Weights of a small transformer language model: MLP 192 SwiGLU, 0.665M parameters.
Each number is 128 + 24 x the weight over its row's rms, rounded and kept within 0 to 255. Layers, rows and columns count from 0. Numbers have three digits each. The size before them is the row's rms in percent of the matrix's.

# layer 6 MLP gate, 192x64, rms 0.225, rows 0-99, columns 0-63
091:121113106139096096160148155123087108128125155085118127104140153145179109119116084117111157133125124137140151059114124122112175145099126106149118110150113121152157161160151131170146111133116102
108:133137156099149082110167111149150149125128093121115098101181104135092132160100156146149109153105160133135167131117123116116134158074130126118073175117121139139139148142132120150089153112123123
116:138162111141093147119089124113084047148127144182117106134148123147109154123152130108167164125116134099120087158154140123119132104122111156135125126129126144147136107094163129147117160171124116
065:145176087142131111154158106136105131128096152136131150111133123170110150156150138151170139145104134133107152112164078115156083091121116141096111170114123120086125127134119117130178111146144095
099:130155095109180109124099097087137156140118100144163148096121149133148111100132146159110157140130087147159114111111120131089069161139142096132130101114081115133150125158111149150129115144160139
092:112147118149124125115100133079164115169098148093113122146118129135125151149099086110145142122138112154072120127142123115166117102121154144106140127186155128152142132137143104131139086182105086
097:140127122145107125115090145103168146177127179109131083126137126156115118110154148134153124122077063129116096102114145101144117115118139187106158138131145118115113128156129137113106101104097150
085:112127140122132088101111118124143131160133127102117173103114108158170139116135108121161139127108146097168121083114095135148097081121110164108103159160112132102086081111116169129148114159137123
123:159131151094115141127138122146076126141132148151152116112109154102119144094124107112144117114106112146088167123170123097119151123141091100078140146146088104158197130148126140124107144164136109
106:176144164128147145142121136130138129164115119139151089120144140125086128132159122188125122139114117089084157138140118149138118149102111177093100092136119144089154145163152081126135157148122140
094:074153118111119123093100137131155143172161135125095145127120156156099114148173156113132077142119129123163128126093124126105107099168175090129093144142103117127133124103137122100119139178139130
105:141110135119137157124119125099158134176088126104113094152119109138088109187131089144140149122115118116129174130166127162159153110105164144101157121143154121128163145146126110113128137187154114
116:151118096182124142176136134117111116140128123081127124125134132134152136117110092172153135099114081110133128121097091110106152159126152128121160068172110155121126096084125124138135127134172126
077:154123145161124082132095103162094125129127135126142081082123103140103139157161126138123152140130155128165098110116168079142112116115135116102109100132158138124098113100143093172155094123105104
069:100118135126091124123146148130150165113120154110123123116080108152153107175102103105160150140128110138106137084116122163144171110138157143104180145156146140144116148184133152108130109174139142
072:123150142181145106134166130128134173119121117169158082145152147178173120142143091129125151127110127138112081132129112093110148127161142119124153129141067134128121119137146112119126083084137115
118:142134111144174097151176109130087128162095132115112148079140102086107125147147128124113140170137131130160095078134138122118150116107152151062130127112133133143108127146119102116156109169139123
116:139140118091144152138179130106136151127083113163116128134157127114135133164117093136141149103155107111089142134098084082111168104095119120101098100133147170160140122122127167139091155145140135
113:135155113120120150163121141115112128116120117166138127108141139127088101132124088143116158164107125119093096093137108143142098146075133128116141111161155115174119167182140080138122160146101090
113:141146135132146111082153107105154146124056166152120149149130136163143141102160127141103104168115098165107162136155146108100118108073127139121167164140118142106136104123112157131127117147148127
088:143136150140125109123076148119139127094086139136086099122119156165153135104126144109156140096115118149092143135160180132149133119105130116097127096147112120133139113175153153131079139182103154
118:146123166092152104097123119119151102131100145158108159130145096144116096130138147138133101126123078123118160068174134140175133103118156131124140151144117156145117114121113158156115095122086082
129:155132154165104112148075120099124073150122115130103106143135130134120142097069115145110162101121136129113132132175099146109140138163122146099106174128108156137152168109171123138113114158116135
063:107115129146181126176127131151116156128137146122094145161200110112165124118175121160143119152172135108112149126134079108143157150125159137144157151151122135117109112143146089139155120109126128
131:144110131146131110160159116085157117124127106170130106167118127142108142132166110100109159128131181143142113133134134083110168128126105121101117096168099142152118148103151117112124140188165093
090:096115104137142117126171140134133104149154119105142140135136158078093107107135116088122097137118180088145107100155129167136100106132140131163115116112100105122148085109120096148178160118131097
113:129140131146124125087109142097162115084140118111145149125144089160151128127179130122149133083095108103153115122165133128137157105155120129153144171148160166140113136148160126148120131194147159
078:119145085149167182135125137119115089130081180143137118121148129075132159150095126109119105135154144123144128127134130069147139161103122085118085112167132128160138107151109117133132128129107135
114:159171146111144138130111112149113125077126110148155153165098148126138075098182150165114117121095107162126138137126108107174128114107119138081138125110114146104125108130125111125128184107133156
104:148117118128141107163136104116110130154149117128107148098183115148104150084125077097129130107103096140117150114177129116127167116095113070146125118166098146130148137111119135124119069146128111
113:129110140147136138108119119068146108155097127128164161164133111104113084125135129133151123161118053141125169123161117096160129098163162102137138095112126162107128141141138113116155152149115118
115:141152117120116119123109139139151117119084167114127137138118129171131163092138188091154161127172124090156148149128140103156133131149104111093088122100145157116101127104163084112115152144104127
105:090182168135138142172132082172143098101098124126095143141144164172090125119126114138145174093149125154103124149113117145117167110129159137133109129162123136104106142147126125146109099132136153
108:150144149139140122100118110088176155127113133124117138085114105138135185114126120129107136106125136150144138155133117131122193106113106201058133134145162149131112132111147138126135100119128148
064:117161151115130148162126063147143099124115164084113131135149120129137098116160105122118135085152102113152138087130084154115114119113147099095105101102150136143146107128162095150138109159086117
086:130149148150115108119085114082134141158146177058127109140150079151154129146109135125124136154132156128145136142146133126180120128125154137075123130151143145138122124169173138105148110164112133
099:156177113135113149140129122133149103131109108128111168162118192141128136132108143125101147100107128091106157142106097127125151123137085135160099123136148148120186104084142162096120162133160118
114:161186112104125118156158135099114130138093137107120104145155106157111110128163137115108095137141109141188099093148129126151130137156160117116096129156128144133123172099126148102102086164161123
076:138087130107191131116137121139124099122148146113134103127133137125106128147130179124106085080143108115096117098094086119125080097121163109130132089112128112096138102084154132146135108146096115
085:109142135124120144122130098078132098160095151096111115153132120137165123174111107132175137102111124130156163132136125135169088110078112126124160132158151130165132135156136112130130110196105126
099:136175103121085115148150110160079125122142128172142116108141112129127104143139089193177145084153107103146150148112104127124127119125167127095139118120163108128144122153119130117094164105117130
071:149118126095144127103150159113125136126127162151094128137110137118092133118080155094115115125116101141162147147129159114112142093090137165138138110075090139107123089128110155088132076144171118
120:166117114176151126161111131108140096142111116124124107133150092103129111155146165149123168069111079105124124157163133142150109122124087114100143114136108149120104087113113079128128093148113144
117:126125122132119147180153110105134145169114128129078106129150193129120133083102112139140109155175076148150097155119132142097119137135148095159121078140124138135113106121121130096138131162107140
098:125126114140147104108147138132143158132117136109096127119158142125141050134105098114128144154127076189147049110138138123134092155135131113143135121148132124117098101156140124150167116135145141
114:129106117109109134166109115120112140113120120132103106160137129167134093147160173116133089121106129141141104163179107063139147120094106126103104140104148158145110158122089077102106114125149129
083:070123135153141118151146134106111169132135136111128088133100105148155148133087148127146129113155126099115141131130132137167112102101138145129138114152137129122167157152125159139059158141134056
124:150105097116124127082153153132101159182125122152088129110135159086099137116136168093150077132118101108149111143110139130110135145124118150113096126098159144164107139118111082111133107146140164
076:141102124139171163111117125142127176153132132075151119107135124141134129112107117105103082136154111082128137127092123117125071149116117105153114140183095145186134139148097145140115138158119122
101:162092151111137089104089128132136135201085097130129109124102126177138073124144126147112109100156131134171110106150114128107153137125128164152112132125163135107142174148117140137132128135153122
068:110138143157125115102120127150102143158158147120106133135161158152144137128154157135147135131120142087088118098149160124137141060117131159141150099088117131130089133093134112147076145164169157
102:133106135109110125145161082174131133153140094119150096122184138144085136127146144154112143111122145082160151139103149135149142100119154164132079097144135142127126118137129101119146175170156109
103:121124125141134189147073114085159111117128119095138133119108135155143094140117098138138119113098101127115143142088151160126168131164118114131117146145134181122085168127072147156113119134137121
072:117116112102122102129131149099165093110116133125142063142105115133172149155119116126171106105134145131125123110115143115159086072087117135127134135089104151176137148181117126121133131156155123
105:160142118093145147146129136152161115177141106071131111124128140138115127084119129109094115117111089113167159115169092123128153081159094157132094131126154133138119154160146177117128126151120123
115:155142105124147118113097156097130139122163173114138177099103132135147157112108145129113123080096121117141098109122095147133169137127116129133092111150109152114187152093139161162132131165097150
088:128120075155103139135103107148132150131134136133156138126095139148134108119093171125116201119143145141127139127132125096125161107102148126152115131105137153086152121106138099181166108131147186
069:085158103143143177115146111133108088125083146118119103127093130165129105146148106158136088134156090123144147104138112106136067118112130196111130116116147121128128143125152136167130098113140131
066:128095159130139158123121115117138129168162093102151115150108124118127156071168075160120155133086103122110113148147114110126114103107127117113178109119129142128151160114153089142160150128098163
108:108141113124137113136137063090120117133129124123108128149200132137111137170120104143117162099137087130133126117142155126147139118111124109130098103111106158136154194094130147096094137117098165
091:125118137134099147127106167094120102160174133096144111139150082106093114185113088118083123132079158124143170087137148161129155137122139102118134121143113159150129124147114127143125149153123098
083:103120111101122106141120101169109136140144190141127127113144132134105143103180133169134160120126109166173102135107134140131183174128105120151124134164091116131126150127103134147094089129139095
106:122109149113104108126095109108094138140134138141151121129108091126129168119122132197100131141126079149119149134148082138126134137130189108106150153138105160144114152101107095145189126124104116
110:129107147099122133158134096147084119163155143116115150095172077144083143152095158124128077126096118164117139122115115105162149134153164111096121144127118147121132122145101130126101146124107078
118:141132136144103085164108117131078135090111093090109120103158138131148162096072137164116151153134098125116097116126104153124149145110135103123113135114110148153155133111193135138116145118162153
124:147123116164073149146103106156122127165139190149139172108119075154091169113110130146130150106138102138128124099116134102112151133121141132110114081136124142128155150119082134154128160146133103
094:138120177151152149115170109164127100155107101120140122115150113133097133117153114105146179095117094139152178124182110116163145132111126124101149141147146127134113171132120123170097105144158144
092:101117150107126122099144137126122148108142144108121129158120141114149158168158148120128059144133085103102097125119106142081130102111172090110107116102128115088146112078136144146099149134146165
118:183145146148139103132118110132125113151116102119091102105098155137073144154115140129135130149074143088117137112084133122151142108102137108109114124168102106164141096170109172138116107143138102
075:099148129135168131100164126099131120113118155119158078131101083122129111128121113166145137142137152124117152116084084130111153084103138096123130128132149141131108117138134103166190086117100091
103:133097160114153150144128137103134082093166122099121135121143141151138144087185113101115126113115112096164111150127122117127120086133155165093140117139143118093189120134137145111086160134125160
103:153150153128151157120140154123146143153130134068121144111073109123159115109137144109109143164194108119091132125137097138090160141114118103140135148121129149151188133136135129115130182115135152
064:159075159114103141119106129114131129072147122124179113109147110061127125122166121129152142178141114150112108125136140141145113128102141133144145134142117119074154138148129110073102151130106144
079:124149144141151149127115143100167108135137101116189168090113116170103098121156165093098137157162109126095152111142119117126135128115148093120142144153163078090118128143160116130121118107100110
096:135124128116147119113146123138152092128202150075104122142155132111121133094155122141118161105126126121117175108115101117124075089119102166125150162136137179132149153127148148127137140116101166
076:122121134147151156144125188133188144149150089111125108126136165122136145097132164120117067118142160061140128147128117132145155105155126129158132115098134125117110090153104137128122152114093135
101:129101134102119121161168081131113124131098158127101148137132125129082150147130127203127155124127100077131130146148132129114132139107099132090116117129157117101116110119100138102061137154134093
096:070145115100117155174093125115112122129087148132147128116128139115113168157098116115164140149119118178121128127145170129143129124175095126151100131139112135131115155120104118138114159141068080
100:114132150157156088121091155130131132151140096133160121082135123100101145128165059142185122085149113119106083125132144114104128106148123119161115146138121170122104121129138097131157138156136139
096:132088101093124148104104137151126090131094134121123166108084146160177113115165149179124138125100129148126136071130116112172110140132121099083121122139137099115118107147145120143150100143096111
087:137145132101111109139120146148143107081123171135118128112080119152118077164096138134155137181161116119175164120135121144135102143108156146125098122157142143128133150145147121111094181151136092
125:138137109107116130155117101096146118153150092117162125121134140143121124143140132119137107127145122132150155096103144156093089138155163081099134105182093185131135127166118165108146135169158094
080:142132110169119120176122150154152114121126117085105125149130104132170132160092106137111155111111121107079127139145092168149104097109140150093156118139136085166160139126135117127156096168105111
105:133155182115087121139100128133176132142090146120157143123137144175136122136107144121137122134158136147078140168147130126139131178113133130099100142128132170148128136088105107161089141164169116
113:131113140095134120085083110166175118142124127143124118142150113115075111131142137133106173111136130112140166136108136127130130113103134125103058118129121155153119150140150135066142147149147180
129:110114163114125096125142147165140136131118105098099190146129149144116110122118168122135118125096069119117127171146126122113124171167125140100123140170128140111152087126132095091121101180129121
104:112121117134118169120119122122093153132139119110079146114098121123090102184153168165135115125080087115121077138119110152135146121127125091145131126155134160136117153128116090146139090149085155
112:114184143124169112145104128115117153158142135118156118094155127140100165103108118105125153139084134089142155088159140146118077122138115121155136127109124163175144154142134153164095160149139137
113:139130106100102135170153146138171121142138140103169094100128145130111136118133099165145148120098102118110142129121074097116164165108152107095162119178152142112142116110117106089127127118171103
094:152141138130151109156094119140117154142060144112146119149071128121114176131129099154129103171136132143128135104130143167125131097121106141117110153140115122081166102095107149121107127123184106
116:163109134098145139142116092163077110161125107114122144091146174148110121109136161124115177119106117115166139111109153108119144133116149128110091119152103134100113123148162098094138073132166111
124:131157109097121128103098139111140100128143116178131138135154131168153161134140154114159143113112115118142176119129155094120141128141142090135115057150166134144154141160132110157147125174099164
113:157124125167146118126131097092125118188140132125121149125112113123101090157100118121132102109120128095099121093133122128128195131105140179121137094108135104130110184172098142151124142163131121
118:134163134116104172113159101139084135152106073108144126120110105146123123133120119117109127120093113138141147111158077084115129104128143170099098155113142135134149134080103162080124164116109129
104:122136117138132166114101129113083119127140156161148153157107087187137139146118084146184112113129090157099095101104091120139113131124137097080147106130167136140112125130122134138096153147130118
115:184081080110156139142124121130142096142127106087137155119143153136121131158138140131120139138106066131141118116117108150148156106121150109086109121151146175126081113088140148098114127131169130
092:164100110141133135105108103135112095154111120135109154136140142146115163136094136095127129151140168141103097136102107121161135119157110113092089149129120153082107102115095107137147158120059083
108:175082144116148103123112115124133138146148154166143094136144096143104083130139121098119113109130124107107109135177176083152146122087132122120123122139143086099129070132148163128135139126149097
088:135149136064139084070133109162115140124126124119150097114132150130083105123164155139143107145141106136111125135123122145177145114141146120081116183120084121143120137116090131104107157154121113
100:119119139120083110143141114074146129110154150137105131093120171138116117122156138153147137153172125114120164162147152123176122119089158104101125136092152149158138089155117102145123146156092160